Weights of a small transformer language model.
Size: width 160, MLP 640 SwiGLU.
Each number is 500 + 25 x the weight over its row's rms, rounded and kept within 0 to 999. Layers, rows and columns count from 0. Numbers have three digits each. The size before them is the row's rms in percent of the matrix's.

# layer 4 attention value, 64x160, rms 0.142, rows 56-63, columns 80-159
091:499516519473520464512518517477475447504525500527493486501496503498497471494478463513507540484552494552515508515445474499488517538482514483525510470508463524466523514514503516533492530500510511450515537458503454518458498471499502505491474485
093:534472485474496466509471486491518492483554536520468461489465477544499467499533498470489532472464491458489516517461510548502505485486470494535472480513479496503454513475519557497489513490503483487471491486482486522533469535504506506474528510
098:516511492503513484523522515533503493489539467510505512498482531489518545516590502462484504502507483490496505510517508509475476549455481491502476465511475535511518503474544508512503469507498490548484472523495523532471487487514477563545489473
097:509429531500526478493504514540456471497507504493483513499501496522498447489480481477470501495488483494523504498510489502486516481504446487544484510516508512507505496553511535493524492543498498481490508520480467470452485457517511507537535525
107:532511476485561475513476497475496510494525516523512450487504522496469493540467506455475514536492460510499499491522491482511546494509476460519488521509522486494472516477542503551557499474534476519547474500487501514507492538458530487451491520
101:505495514523454498500565513528482454519525501505542499495486541502534538466477495483461546551485497503502464519499504495526476482511512510532537486496539483479467536495501533538517511532523457517537499490498531470470520490493517541547532534
105:490477493500472552469488474442507508518557471516480482482514488493521516500506483519527545526475500467477487527502546500494507562488473527484522535473494515501542506544498489492533475555528495517513492479489524459524530514505506469464481475
101:490506522517456511488501521542507485518514440548484498485464489522480487503500543493523485503497516516536470516490489442489478452421519485504486518563483518497514495515544505470494499551530468490507433497492499525523503463549522511510501482
# layer 4 attention output (transposed), 128x160, rms 0.14, rows 56-63,120-127, columns 80-159
090:474499502453467481531466513524459505494478511500506516523492493502464501469477506479532532539472494482484526529505501518563500528524462521500494532549481501504479536478497532545505450521485482501514524535517480485523459482527464474483467533
086:497485531545500489509478505459489499503469482498531525490492506482519504470468515537504480507515530548518459453509517516471507483505545501480522517488499455478481487511521485518483410491528543506504475481518507488505482471438515521512533506
080:469520475523464531516470466509478509518468511489499486526511456518482489517508512504512493514513525524491488491488503489500505526510557511497528519534538482521513508498452480478540500517484498484474434497502525509544519520464533438491529523
095:502477500519433459492507484459535511505472500540555477493497540485495528520503526514466472529516509495510451492482510461510484502491548467480493469512460457478513502482520518469492488518478482482491533520453475477534510553535543516484486475
084:519528533535429475451563464513515503482509547519500542549537501545507469527513512515477507515517518500518483495448546516506520485494535517491507511505513506503515495492493522449549441521469518541542493488485492520452491514536517490531476468
097:468494464498502498472444503515512529506480511483487489490486468541466499513517472543504509491512489506528495469505523521441534521466514490520452479512476474500521486509461469512473516500474574501434526529493488498530498506537526522463491509
104:482505517525550468501473490555471540521468540457507485524508495486486486495508497467512524493527518537513501520531468454482461482544497506533506493522469522493458552467482477478552526502473494520544486477491514504523521508523522501554509491
102:507451478527436531481531474516510487501512520472500512476482490517529495480534490467505498479544538462514500489504522512527581550524497462490511476485531525494479528512466453539523510492504483498455499476501524519458502479518450524497526516
099:530496515493457493498511518496484530521490521512506451485474519500498469478529511483509467487480519493509473514527503511532514491498537496474462478474453482526543517495465509483552469483558516516479475469497521514471493484486465534485498499
100:491505494506512472486512531492479492497548520499483504515489486546483498502514511476466509518515497458470531489536459452500530523477501525502477487496494511508491528511481495492492540478451451481507504461468494533489495558534454498481511487
115:499506527458506498538465495496549485486539508545513527469450521491487507476503491493476513504498474495521479520476497510489481503510492513474531471457473511501544513523564505554528528526500513497472484482501523467461496482545486503477477489
098:511540515483481500441486491527467483516499462508488468497499473506496470478512488482489516536500521493478486454498539488543506503546492537554508507505506511539528537496534537519520489513525529484527504442520530511509516503502450500510500499
113:525502527448579509482470552484459474480479512504503521526513504453489528509490510486503488495470487493483537516541458516483480453473518486479533534512514470479446531524505523471474492521511489514491470481496504495505508508496443529484492485
105:524470524493550489517496477512542474466456518450524524508478468483540507470470490448495519541517489483517467495528475507508501538518483527514469494484503512488500502521485524510494533510509482475556530490530526473504512458506506482524475477
111:499468478493409478449545514511535487478545474446496474495530506512497536478495506510517463494518485463509514477512539503531514504500517544480494515521512477523488466507476507512432478471526501476475557472536492518523467482491523465510502519
108:497517474507495442534514540532515494467491472513499517518535499489497453471488531509472525528511485496464468513504518503500458521458502470499536499529493474536506518509511530536534468484488481486476455524519485524545524500537509475492472473
# layer 4 MLP gate, 640x160, rms 0.211, rows 0-49, columns 80-159
119:511459466533475478479519509551539513495527464494525562477446487520478499526493526505489539495517505477516530490542509497467483533542509528519519549497539484527468500525515467499509519497507518468465499513524560498475505481520519489495505516
101:484505547478502537501501499449516499498541428466527487459513525514549521478490539484517527520502486474494524512477434508498520490527500484512522489494521497521521511518451498515508519521521498494515498464504500518457510487496507501489506525
102:503490499494524504505463516478529514492523495541502475486478545463467518507517494474445503484463530505476436508489485447530493503503557484480528542464538488512535449530506505532516509489491491476505521493520543506487491518500512485521512466
095:461486504496500445508530490476488504531509508524481497530537487532474479452491483526454490511540499478528489505531525520501512520452512501498431555530538502460541477480480511556485542516493543487532532510526478480494504527522460516513484505
061:478510491489514480458514494541508525496498493502467533501507545474498491485487519493512551493485492510519512489502472457572459509512505505465495511480485489530520469516502493519465480499477499525545485528505476537517522525527474541500493534
098:503542483499530467497483487503473520491503524514466488483504542540530509436478495528513489553466494509525514473552502521506448479548499511508507424492494475499504482488525477507488501494490511500529520460456513464478506498468459474535522511
101:482506508510498470478472468506513495499452489488454472478512486502491534530447448534480503492519492467521503499490522483473499478496477540497480453503501516510505521526532506467459492491488462547455538552492457524505536472527494506494488442
109:504500495470497511507503468497454491524486473468487514508474553528500556503505476523538491497510487493487477510471487485480484506483503485506505508533443480519505476535503529540480466507438469453502501507544488509508470523498501562484510533
107:486474497464496501471474448489497513499525471492505516475510459486491478502539506451440528531476490499456517472525515522486503472485544509511471518503496509440469476522496488522533483519510492514530477548505471479549497506512524470499515478
135:499460531472514487466515488485499512460464487497476485483522507476540455473486466486515504537507502471527500498486524503481524491488511481474519477487531505506452492500509511509509506481433485526525517514490506487464529500475487551464519436
083:484485482497458515536478509439519502516516493506482498488510506489510536516526539507507459526521518516510467501472460506481487519504529502451492471465499502470489501498534496491437539504474522556497522530516493547467494486534522514474479537
097:464504497490517481486546528495510492518457503476495511501462509492502487517475469511487498541487475458462444468584465520569538489483514489544501542524503520493506520536496490529486488482482493508526490548533461517501528489476492510492472481
102:494462506500469474456541515456508492506479502496464511497524545483455499506514507511512522510478519510501512443447517497491530479524511478503484486519519546546500508495444531484511492473496511514542469490500473527534477547508524527485500496
111:470473498498501489480506493487520496507440469511489518482491558521491487458468486520485456480517527516510513457521467481492521518532509483584470489488522525497510511510546500477481530545474457517488505499480478519525467528491492476462489545
083:499525501457515451487497492512517504494486492492501522491509504443453504511503518521532523531512495455489495517480477512557528469481491486519521518475514520478527501512486487473512525515534523488491512469481493487439528493476457534489458505
105:528474502495477500477527501455574499480521518505451498502463494504446531506496417511497522488524489520535495539527495505472514487462500504509513477541445488505482520483455534556459498464511529560513543488512502509495472487496539503462498492
084:509471528479521533529468477467529488505516494466491514495515522540498477478468490575499491508498461495508497504500501544552519450552480462498499497469537510513510501482499460467490481531538479528510490504492538501494495496488516488510528534
085:478527466498479491491489463463495512480489484549495463499503498500521503513550454486449479496528516505508511446540488502512511465480497498509484507513487506510559489523566560471476520521513458526501535524464488501498470489516501516514481519
111:457509507487481474462464553501519511470446501487521473492482478538515506551476497521504492502458490473514524493503511491491505502502491491527469534479484549539505532487472473498455495519532528555519511528491516471520495500505493502489463497
090:472497523453548449533420486508487519497477522453512487481461491497485477534537481523494498439535513519504501504510476431518483482456514476466495497499530508529518481503499477546476480513508519520490518499530541549546493486532531488507486482
097:531521483480515520491506474509523469496517480536528472482501520446461473505452492502512478508470541507472498494503522479509478468488506474493484510500517463484488469507493571497465470517532474477501484528508541466484503506498510523437482472
084:448481501507532503494584493496445493462509505467515529477454496472503506492519542525505496505503534534468521542486519504543504488510520449537475489514509521478514472492490560523547493524507515445494530530494527500493456476492488532483495499
095:480539484478520497478509528504552532511507533504505490470519566489477504557478493480545503465494500478482534487486464496495501456469528499496481518498478507530489493515460527516515515535469515521510466530503545513470494518505505533489463502
107:537526479507497479521543538457531483522506506484453500477521526478475534524456454487508512514535468479517515558475533494495467499497502477497515512501530484494533529484523474514493550496535463511499515503479538480444497491574501554449466517
097:532452517515521485507523467477529509481534518518481484509523505477476507489516465512494522509552501468517461513471485501488513494479473515461506503530499507512500487470529505466492527542446506480476464586483523475474496451556486452513508506
084:515417522495515493456482498471502519533500484504469512506515494517559469501547493443510500497496495454535482476532476492483530478496520523515469428501487500506484516544481500499540485506494458515489488510506489466537486481479506501520506528
092:504549529533508521506531473480532466477494563485528499514515429463464515506458521533504471469498517513488509460484513496490512492533477513552501498509520476499527551502518524490538501476529445428500476472480515499502525484488477498541515485
113:464480487534535509457536476482497503527471509504520509520478517485557492501533463538486508526507550524503468495516444450502463494510523496516479561469486501493538486508508466489515540505469465490493482458464517524472509509491517511500527511
098:545509459507508511450541517514499501532515492506480491460474501440539511500501482501490527465496498493495505542512440520498507479492489497515479475470431486520498458402480483486472483540484501548487477520480487534452485473495513493487514516
114:501493477485505465513540518513554478510506521517456551489496485496494479489503435471500504503460502518538495510511503491517513482518526513480483472508466509494506479485498453529471524499516472523539475530512509468502570562527488489480516523
106:433513519467497502486539536534533500516515483459507496544487439476522510487490548504503497533494527569501483482469469500501477533509506468497471484531483484513502492505536495482488491510535551485521479468508483527523459526526479511524501500
083:514480468480512516501502527473497515542513546517499554524534489497557488530500489485488534498578527480488490480473474506508482515498483507477494528515537452493512526500496509478493477544473496521492481500491496495489466432505487524504528498
096:485467568537480496511506487529515463494502472526494534509527499464482478498510461527497459543476492477521485502516497500518478492496519486523474519501517446509483485518500528486481503501488487496508540500515465460508502477488523523493546494
097:504524471522515539468524483524516517486502507503503496474462507482487486483467490488511501464461514485510487509474489491481509522522585539475502533489513468543487458501473485518504483497544498479502513489526481528527517454493539497505482489
104:455486502481526501498523479461469486515503520531514469537511538501553550483489501504499506520500497457539467519489488496490478477450500512506535516435525517503468439491498502533479503466444476449449490509509457485485473496499475516481533539
102:530517523496514497497475498499521448495526469506541443441490481549542482461491468480525519497495476498522501491455512479451556522494518479505483521496511529506455493509451555528513484534499505510544476485467505486489479517462502494495490481
104:518489509499502490461467498485472516519491506449497469481524487486503516505505508504447535506508507516506513485476522500477478508501528507502450556491471455507502485475476436483551503449525455516497502539511475454474477486460505499477488526
115:525439488466526504496465465523541545494522503486482489468462488466480503454531531483472482507450483514478533539555522455535499513494506532515489502493503482501496501484484497494467522495496502482482510495558481548534464494492491528512479539
090:529501498499491487455467496524504505501536519539503513514422494479535485530541476499515476558496491491522519463500511461498494523533536530526461555461461517493487497480491517480465485470528472493520490513482528452503471516506515507555474511
104:495520517493519527527517519486498492487534477483492509523503514486497533494530466556461550486505518577520568486488488497503519500515513436538483503482539487498489477486494493489479529515528488501515472483479478570463483524501483496485531511
110:522505490474492496482537519473510462480515513482522494497562524545527515545487514552519492485468553453527542530526477493494496484438486519531479527499521501466496501504504489501489514560470467517486514532481494526517482487496509493446512548
097:482467493511490498476501483490533480528498525506503514523511480505536505464497559476446507528495519464523448508535507525466534531518538480473506490505491467478501487561568503484469509553471524503484487549534518546465496509496515523481499511
085:492512482475460528451492489520513532542499534485549527501483508507510532492498524484518493495539510497466468491458500478508490442523500504517507466491553435475516506499502532497514511472498477479491446489516448453500517506496538491515503502
099:500491509505470522486517472450497493500507532532508425470472549533482447480478493525505484549525494478490493513503547499486551486479512514482522488472530500488490473482487534461488524497517483462481516462492513566488486511482491498495506487
102:523484486539498490495509533518526525517538515468481482502521527476449475518521464515509504474537495503500500493493513499520493501504483521491514523498480493513511473474463488524554497526457477495529509542501510491505512520459480522481491503
095:536495516504487523506481473432469512483495558519537496520510506448500513484505502497509509495515517499500516503517497533505546478550473513510560498549517525460509519457493528487541519486524478546505509463490489508509476484489510496509532542
099:528512499467532486511494516470504542544504502508515511507501521437552469499477526487508514489497516506534543513491516529482539520504522517544481464545550506447510511496459479505491522500525457492518510522487471516509503522496452511450501494
108:506495518496489482528535504456492516466547481502493504483502556537483488482488491463500514480578483525517509485497518525510540466461497521481505526515451469491479499499499477437454537518506509476526544540491534474508516509502486500508514539
104:512522479503503491498547483491491510528488495533476516526465520494500508440501480502500480519494517549507509494476503477546510480520516519513492486482558516505508493509486480529450500500495506505520548506502501483467525484489528517521534496
109:508505565517510490495504473479459493503500447520494507497538488500459510507505499521497521480503499514556444493509527493516519472528508459515471467486474477520507502476493524541516513543496469528469503533499465499502459482518467495501507534
# layer 4 MLP up, 640x160, rms 0.2, rows 0-49, columns 80-159
117:466500501470489471486558477494494449471540461473529465483513531495498504501464497490484518479530489470527490487512518487521536505505497501510498472523517495473514492553556493481527457500485515472509494528464514522493505510527496507485508545
098:478465503484528458522510489528504490525466558504471473534505486472476462537500478499535507465497490491533493487498547496487499504500516446512456497466515485513459482527558512487517458504505519462499483497528490462512507532498497529482504472
102:513496540495512516521526492525543472518488529503504517494447574482461516534514468505503489517500514480510485507566453466518505506461553495515528544530521468502513516504473514534485531482511531505486460457542487486549482448488470507521480498
097:509525502515505493485503524545528484523470464517437497534496497507473504546522485502533510471493485464466513524493523477539518507514532515506495505481515486491502483542509538478497493466521512510469516515518471533487552519470465520488490469
057:483516466482495491491481496534489516498509498482476550500483551482490495496485526490529533474479469497497478525525495465551437520520478524465517520508486520507483485490513473521481505478478511540483488518507454514514520522581497556516484539
092:476512530519502521467516448513492520521518469531491546541542528539511512482514485551521514503489480490460554526516492484497452474470502490509490479476467467453507507483476532451516539511470456490488500510500475490524486504467476504471451514
103:494476490486518508537536469483479503502530494507558494555477501486506454516473538516469537529469497508460475483460514523492538490515506472485508488480491519492502500502515506534473507533552519480500456453558472492480503527506491507457497551
116:480491484470470524475518474516471490518471469534541498478489511515538495549537467562507502475534534521518491502518484491517478489454493496476493565509487470487487506510497525500472488481513469531481531484493458522514453523513485492502519513
102:494479476485481470491502448458485528520502491499483472511479470515479506516508532493527521503480495551453469489477506513535479518464529496486540475517492523482495559484479514471525515535497540520506447472478487529486519469512472458558516531
144:508483513509519485515522482471498543484522532505443547533440529517439490523531503479515538501536473464468494488522451523485494501513474525519537524501496492480447483459488540506511497493467492463483529572538515550456494510462505501512497502
093:455548493483528507479478517561525517470462541496518497528489520520497473513522500491461513483497481471508548510504482489512520493503548495539509516499488482515518495463432477466506530478520488517546478488503507499514498505489545459496554496
100:519463491533575480448497509500529470513506521533502466543508511492539537508524514482473504512482504448456523512548489458469495515503517555496480497493520541494459493508539526488507522490503474556520518528546483541495501502488519473505518512
099:497537508459493504508560511479511465500498495493480533472497517507467488476514487517491501487501495557496528498487512501508488494484487478454523491490491515493500493515538498477492490542486460513512456470454484525529511526488527485511457547
106:534504477482492545484518447475496528497464488495517473499526483445548544488527518510499481524485460482486476519490485492503503515484507521524542476486463486474534503516540524471491506532536465496502461507560490509504516557503528534460500531
088:484476463507492495482499473486465474518493512498488485516492494566504498532517492496474494530473522520529495491503469514453512469499472523517513485550514490548456463481536520487514479527548525506513513499531490480511505478497547473507493508
100:460485475547547508464504493477479486496484508507523476515491484481497462493557543489532482521506513505516475487544503502498503483464466519504474483471529504486508529460481515470540511443469453469532496509547534447525511504496549520567513468
092:479524474484496473501510516492448524530537490495547500542504489482471487473514546474485516510514503560520474474539522483481494543516478529510497509497503487515495452482538519510473545459483448496516505459495471500521470468479491500485537553
090:506491510512499512497528554509504526490496524531521488520552542520510494518555548501485503476517496500491505481479512461490484503557475520444540495465506481485533492529521462529473504547446522474483493544468482496488527536548544473473518492
103:510514458515507466476476517513465489547500515457499471503524505535508490436459462522498542508516506524518500445525511487499463477459496522496505490522498473481568526484490456505471527529461491528508490484478458492531522496512516473525526473
104:500534497497535495458494484497504456541480452531497483503487492500484495545469449522489523468514466522514530493538470494521527490523492496497486472459525486496525502469508519498490488502527515458528504529546458492482466477501476512542485504
096:507537478443512524538518497543489474463502498492515488518516541512454505481511497513503489470481509551471489478475526498522523482488464480509494509486504515465511494477467529488460552526521497534565477522485486498487514532462467489494485482
092:539492559514488524512493488529479461474486512528497482532481467513500514483514466513524484451504532518511494474467522497499498506522508544464490414450501515476505531487491549489501509533483501487504471521487534469494481444524492482490540511
095:464493517499481498458478507516510486523513509512558513500510506544513475539483475506481510478518500457529499477463505484514489518489523507533468487511475521530559570538498492474515513497503515551552445509443513487508503488530485505516469501
104:478509493482498504495504511510471505497528521477517494527495522461504490515499505532480506505459536468507495524497499517550510478518500511512528488500486512470500509515493532508488517519517506509556503512507474482550511504511501519487501506
098:527542492455519466455491466491497500514506465545514488479522515508521501501506509516467517505495469475497482526461531501515449524505524528499493502517512513551509450554490493464504503473469454530487500537517501496490514477540494516511492512
091:455552527544489488521534470494452523509466507512522476492461559479465528503507466532484494477482498539484512536493492499527483486502459494501513525488460474466520449491527505496444519465445528528502506488517528521499510532498511498478506463
095:510477521538529470482534511457533515471487473516558482474472476457475520518524511502453471533492505506488471472510468521447531486482521497502516456520481493510490500480506484466460532561529524545519517493511496475540508487458568472498457482
110:478485438485496454519499485538498542522487478512519470499550498548505504509522520473521492508500558537477525487462409506487535492518463493502504515506499459511512540468540510522513473460472501515439525525533500539530511489503506508444527447
096:531469514481482491549506533461537507488519543541483544518514495516474519533504453491481493509502506482543479465514513521473528541525480511465520511506465519467511522536551511549500535496520496500479538480526519527514491494513490478496468503
115:487547441524460479485469492530508485514523497448502515499473485514477536490520505482436515486534530517535482493526495524503546524492516493501534537474547479484538496495512490522492508523507533472508517533516529522498491522473488506497517484
103:528517488496500472485482543512536500523537501512498477514522522478500530462467543515521502521535539529498476497519462541479470515514497472498539514522471528501492503519455493514492500532482501511528470467529471529545475499507473497492472510
098:462532474503546455470472482501521503469452481545511482512490472473516492489525529536524519564444456538518497464536474518475527498476463508484495474474483492494528493525507516495522492516521522498497491534495543515472489511538547439492499508
100:468452556547488533496537496495502528484520490521479490539520500500483579516473467489530511480465489493474537500488523535494524534513533525527461461498506498483501506514456485488522519477541485498499543532519491531498500498507524487533501494
098:455504488499481499520520518530476496515546533515505522514499524499521482498562476531483493522512493499508509499529520525505510509494455507533516536521554517522475510464564508494498502499480510465498469473500514468496506483489459470480527506
105:468457507516496517509493499489485527497514507515499474521474488536499494580529491534518491486497529543519489527530473504567498512526497514507493500483502497493497529484475510510492501451494542469532488507509488477537464519542531516526486527
107:508496530501518535470482517458534494480507510473479502497508555517515493495513507466529478506535487483504533520483489525486538494422458498534487517530520482462525478486476493494496499509495508462519446520476496531471494512527497547483510511
106:500492523524468522437470524503505476455486507500531531513514477489470522486471501529486525448444472537515508517522491525491500454518532479484468517519465518479495489497453498489494503555535464512493537514552473464476491485486473491465425507
126:466476476505487517498471525494495474499506484506478501502514517482530511505476505507484534469496466518511490526461520496509481497509436478518545516532494543501495505544527446511530509501472499484519511524512499502538476497530542501490539509
093:498525526509528545484495521496524529466514519535489493489520494515440520503502512503487507521510520493490512518475475541502514504506478517490514517527477502506534533600486508511545491524472503518471473467518475492537445453462520510477443522
109:476506476487532479492500470492513495492512535505465481507574499479510504509512521518476514501480519483475511519507493497487457521533524503522462493509522472499492448516512487500469511484553498475508538490521505464464473509456483538460496554
103:482502508485491517466516517483562455477505517505497494504508563531498471467535485510505446528495525513515492528491482525487510498476519491518518484543513497522521488514453509468480525483502492579501469535504497484500500511489522531464458531
090:491529510468477503495488469440494488517529509508495520526514466488509535507521505512500474487491507507488531514470518468483500490482499489452514541510487500502516487560497491492509460488508493506502526491480541485509474435532491504480529516
091:524486521518513497481525474546451513502461484553498452500533498506502508492501473519491479491484518524512462504510494510514515531470528550535537485524479543517523488497503528539469505510531519514484506506460498544545537518459475482481507505
100:517499480477460512481524504533497458507499470466486530470460495514455499476520503513502498500516514483508505527478544456509488452525528495497503507483473493540489527509511483542473467489517511536510495455514564497478503532466553476575514514
100:530497530521480528511523519488492508530527494496467518511509538496515505523513509450511514499509523496525539481524502467456516519475541517476528544486541558525489477472516543474475519494545469492541467488464503519537513498510463494533497500
085:488499532530506488550517503485490494505527523511498483452535502503517514548486498469512425536479507515468466481468488444480492474518496504483523471494512500513451516480512517510469514492531535526506525519485508482506454510497464474515494501
102:472498536468498515518468494496541483446485511490471485500531474498468540530514480516522536487500489515486516525502554500434482489517463509501506497490493480447509460493491526502561425534510527504573521498476533514524487508531523506502492471
115:498525551500523491513492536481494481452510520506461543506531481477454533527458504501509534502499495483473542488518529530491455555506485489523521520502512517504541472518497517519515519467478508480529459515506548517481485514493497498470514542
102:488516487502518470509527524490488541545536504534509493461530496475464498467497493499448496559501488488458485439470481472505475544539497482526487514501453505489505549512546476472488479506521473520510489490510501496507520513516516467501551483
099:561482480506486502480457455484504509522500481494513519498459483496474478514504512459491543519475486521496461459488475443522443522494514511476487517471489499453502452493486514501504497486525488482490473549487503458476549476499477516478512494
# layer 4 MLP down (transposed), 640x160, rms 0.0494, rows 0-48, columns 80-159
113:512535489473507475513507510538512503492524479511528545506512493525483520570498476497498535459508490514492513506540489508498513523550506524538545538511512503500491502530538499482551502479540528500427529469501502521518525463535429512491513521
098:482472470538538482486506457523481489469500477539497495494480481488506445456527508457498503561543504509536496517511490496529521478489478478498466480466527480464477476526508489476509490536508473523543475483525454478521475529472439532499514526
103:475512506494469471500493542479488467534485515501459538460523509484463537508515501545493489491493503483488509514478473505474513496521491492462472507508466512474549502469499512490493512497520501522546465525488495541480548533498460519449541483
098:493490445510509506502474498518538456491496492513471484493501515509502516485519499538510489516511523496494487487521515491481462513518462513471497507525476490523498506494552499489539458483490493485554511446506493533503480491478524473524508523
060:491525485498494495508450511518450470517484519520499539532478470491509506464488515465486502510461467538468476477539482521511456504522446550494533516501489451488500489509518526493501466512497483441541514516494504507477485479557475484522504528
093:491511517523530505499511511475520545518523525561534507534517472534469499452504542496519485493505518511564527503506475510500515494502474518550451501516486495479496520512489467533510475479524503510494502466517475476487523525504491509498521518
101:534474508504549475455426492481511502518473514468485486480523522474481512531519463509513482532525492516514514507552488531511488479492490515483481482484503525492507493470487476493468482463507511498506480532525487489482527509507378486489497533
111:459477499486469489513440507523532505508527513481506499488492500482536537503490486472511507475491505509560520508507517499510514494517497454509536483557463535507502527456524504551521480491504502478509474483511501490489473526475454503520502517
103:525517483474512497503476503529540499502515524521477511488483464487510494535506485497487512518496483486508495526493468494476477466532479487517495435501495492488492478497469483522474467522514470500459548493524455487521514469479454482504504511
148:540492501484526525469541533506515546476515490468505501491542465502565500530507515512508490513525496492515472539503528502538472481486485507513481502484523485495499473528514496495476514512520492520462481552570505534490514495524513478440493630
096:499520482516495468520485502434498493514546440504451518495515495470526501526473556499493489530498516509463490472501503493487473495478479490441481468493518521503475498495516514495511496507469485502472525486478494524486519486512474501459510502
101:534482523511559529481529512520543486489450542468504497511493508483485511497487496493471505516478492446516494479455544484516517502503462529499519511538494538494483527521499495529510483529507505506444473491487485520510536489468558520511510533
100:488528511494513495543477499503499527541488454497475522484495507510464488517540498504486518528497511498501500515511486480531500521498468498513537511480455538496469471470489516522488551476513531474557517541484497527493534497529565475503471503
109:496502500474519540493507508484491502470447499475479474500511502475517554482512434534493518447537522511507516468524499524509480515484493525512513516535540501519521512482538491499498524519514519528441512532518495441515451452491513408492490523
080:472495487480513498479567498463517486492456494533530552476482474501489488508493503523515522524520496517503523514464491500507553492530511476502512517451510479477532487476468458524517458510482526501555492529517484487441511499487577496475499534
101:525493473538530501511485495509476494475488485517493509496531529495514500512494459503476503471519520546484507487508492483531528503497501499487472476484499544504505498494523515490545523493526493497520544445537515494504553507460505509475493442
095:457472494477528468521480449540518497512467516493486518543496501491520481533477512511517525538493514506474468519513540534516519486486507509495484507474522472491503499508495503485479525538558532493485496532488490497457480518511445544517478480
083:503516525489478545519509520472506513530477515444535521530505531507447470499491492490470499465489484489513534468475510471508538494497480517507514474502488520477522528456500471465511510530498459469470525495509457530502520536518514497532495547
105:515530492436497471519479412484543465497477516472520520502496507475521540522521531501519552521519503473493460532535491513494496492503490530516484506502505475499495476490459494440496495497537497530521520499485438540474479541510507518543488513
100:505514512492486503534490513514490488502505531501471506522499468493525500482518513479501485515504514486504509518469523512494473496489478517468526524496506541488507490490505515510530500557446458554416514498496513502535525486472541426485526493
093:551460488490520522469489490507497521502536520503562445487503499483464500467490548493517522496468538488478479449476517497507523551502454511501477503518480516479513519521487536498528490482501518492502531480495549432512469512475465523467465521
094:508509525513497488483466477482540512487471493530504505539537528460514504498511517511527536526518486515531512478476531536514525528493538520499532477479497484483512529496498476514498503444513496479496466486458509533487471535547506435445510512
094:471485460517501486495498508514505510470514507509531457496546507474460471473441499479567528501509458473492521526496491470518483497497536484499525492526470488508492505506551476479533500496538495505490472497519525527469459498508515482500504548
112:528520473494475463508551530496509494495491540515541459481515516494495499511507482484470541495495483487472476504481552485554508488530505468491496501483496506435539530480485484511503475508548491505473462502501483543455489485550436506483494518
094:534481483514500482521503501513539555460505502465477499490492484560477492499502511528467499481471487473494516506479508479472491548509506481500506493501516512495492482516470482463496493526455463495519491512536499501525515482511475454512461487
088:493493511510505503496509436505496510503529532502485504446492501503499460469454494519462517474516512529497490486476474478490507472517540506485490485446520529500487490521522482494510538494472491532523445476470472498509558485447459509457477477
087:519535516473463489531489461502477470519470540522491546503524506513519482488497480560488502506498458506535499472478553504502489504509480464519503528501527512469543502490488529467495476483505460492484486491485469489474526497541475504499461524
103:538502494494531465483479479504495493464487497471582524446493486494460490515509475508500461525502481530531520527492504507518480492480496493464489539527522463506548484441527444460492503516504511473443525509491490485537488518507542489486498481
097:532497475511580503454520533490479467522506462474498481456490500495528514455524502478469450473495511524489469506458490490490510474540528500464510472480451461453493465497484483528503496471481485521477465517529493525469511475474444532510491563
118:468515500480541505510495509503505465512488496514510508530469497554489518473526581470464514536510519493481514507509528525507505508465455507499491476484514493463486527485468519505509528501484494478553501515507515518529500518493453509469505467
101:515500484519509541510522513497531552517464496470483468521532525491495509526503489505478499532475541520447472462448480471534483497503517482476502522494469494487523509498469483509500480504475459512462490510498485486535471549516577462538530524
078:490465513530485516552530499495519546485507470495508504482481544497518487489440499464509474490526523525499493530468524486476529491477491472509530484489500521484476462477505444553530514531476530527502514509550528526541543527532379498484502522
099:546508485512457558465488525495511530485503509483488504479507473535558490509528514528505532483513522514509499496523507511475488486497492530477543509518527503438525482497565562491538503487477517512452502519505496496492510467516445451487482509
088:508507505522488513458516472502502493468542459477488487446505509517490503482502479515517508469547505462510462497489542506504520489512564517538535498469516521553504486523514479479511491515555512497520483462483495544488529508465523472468488532
102:497512461500520549476531470464493469483537506473489483491525471531498507481491510536470468474520470504507474507474494491570514556499518494483457505470528494519507522484535492521484553482515465491564476495517492521513466500495554532510487480
099:508509504509512508513493484488503475547517484522494507451478499505460498510465485498511497472505539504526495514529488455493534479533516520511533549477473506461465489464493502533537471510485503537536522507460513470472482487555520536548529523
108:524487496457541521481546476493510476494482492484530482473507521542478486491503510491481476518543516482483561493529496484461479484524508519522483527553535504502476532530528484508520497439514491501470461463542475464535479477488502513502485500
111:477521492516503474492501508490468497529443521467517488488455486470486468507500489508489452551501484475444457514510534474489522504482491494476523470518485502483526492467521492496485509469509508494390523515521488522453527524456436494512523477
092:513474491534475532498485507521503481456463496564528511487465476495541487508516507474464505559509498511496472497531498491502523494518484481482496470481448482490512458539527488479453477487537484471553488485490484474485482491480461478496529461
115:495512516475517509519504496493522521498514491512560527525441519501524497477510513503479543514533493491507492504499490522477538528493493471504512470482485455471521525472494512508539487519499490506552507497517476527512508497530431490512505444
107:530506476484501517481500462529517476521554528513502517492527488522459518537450485515494482439503517530531511513519487474496526466504501485521471501579515499501502513502495521500506563451488468505458513514515503497473524436504469473487486548
099:503516554462526521490485473497513540496496549523501496510566490516507467522521483501540478444497474518483501511482488479485459473470503465507513505485516514526482491494468483487484489501504488481478460510528503488491483499483470455473544511
091:490497510494533528507511489488521511535512483537466482535497473466522517483462495508502530485496515506510535506497481532511500529505488539472499473471518529561507500509520513512531521511466518490533500466489500466519530554475425488522510536
096:490504494510485491518526481530470486541533496517502530489504486547534532462478543545506540495498496505524494489492476510515543484526464470503519517485498536494480487533438512533455509449477492481494482493475513467476512508508541526514522451
098:497499499458501533491510442500479483507488538527556453502448531471481510495492479460449497505470477495484464500476506492504488470506480516510515516518508469505484502490475493488495512502522538491461526507510517510552481502530532497439526511
095:500505523524477464503492539476487532501502508456469472494539488485511490515515503521492508485502500457506462495502528490485496515504487500536513533474466475468514472492508503554478424490521522491546458555482556481528484481499530483506505498
092:460543500435502482534501505503536433473498488523485516490508440503499542494461502532523520568524509462495477480514476489477493480499479460472463481513528495474491465496489470503497492514440478514504487513545522509466509483523524482491538462
111:532493521476502453530491517534495502544488544515511501508552493547501492486518472527516503494524478533491497510499481555539492485534490503487509529499547539475490460491522499466472474489521505500441490516496487538515497497468554508488489497
106:509506482452482506494473485506496522492490503531513530527554506449474443491462513502477482502478507470466534484530525523482505474526502479490508445508477526491517517493550542542536491518502511507545495467488518497495498462518504474500502499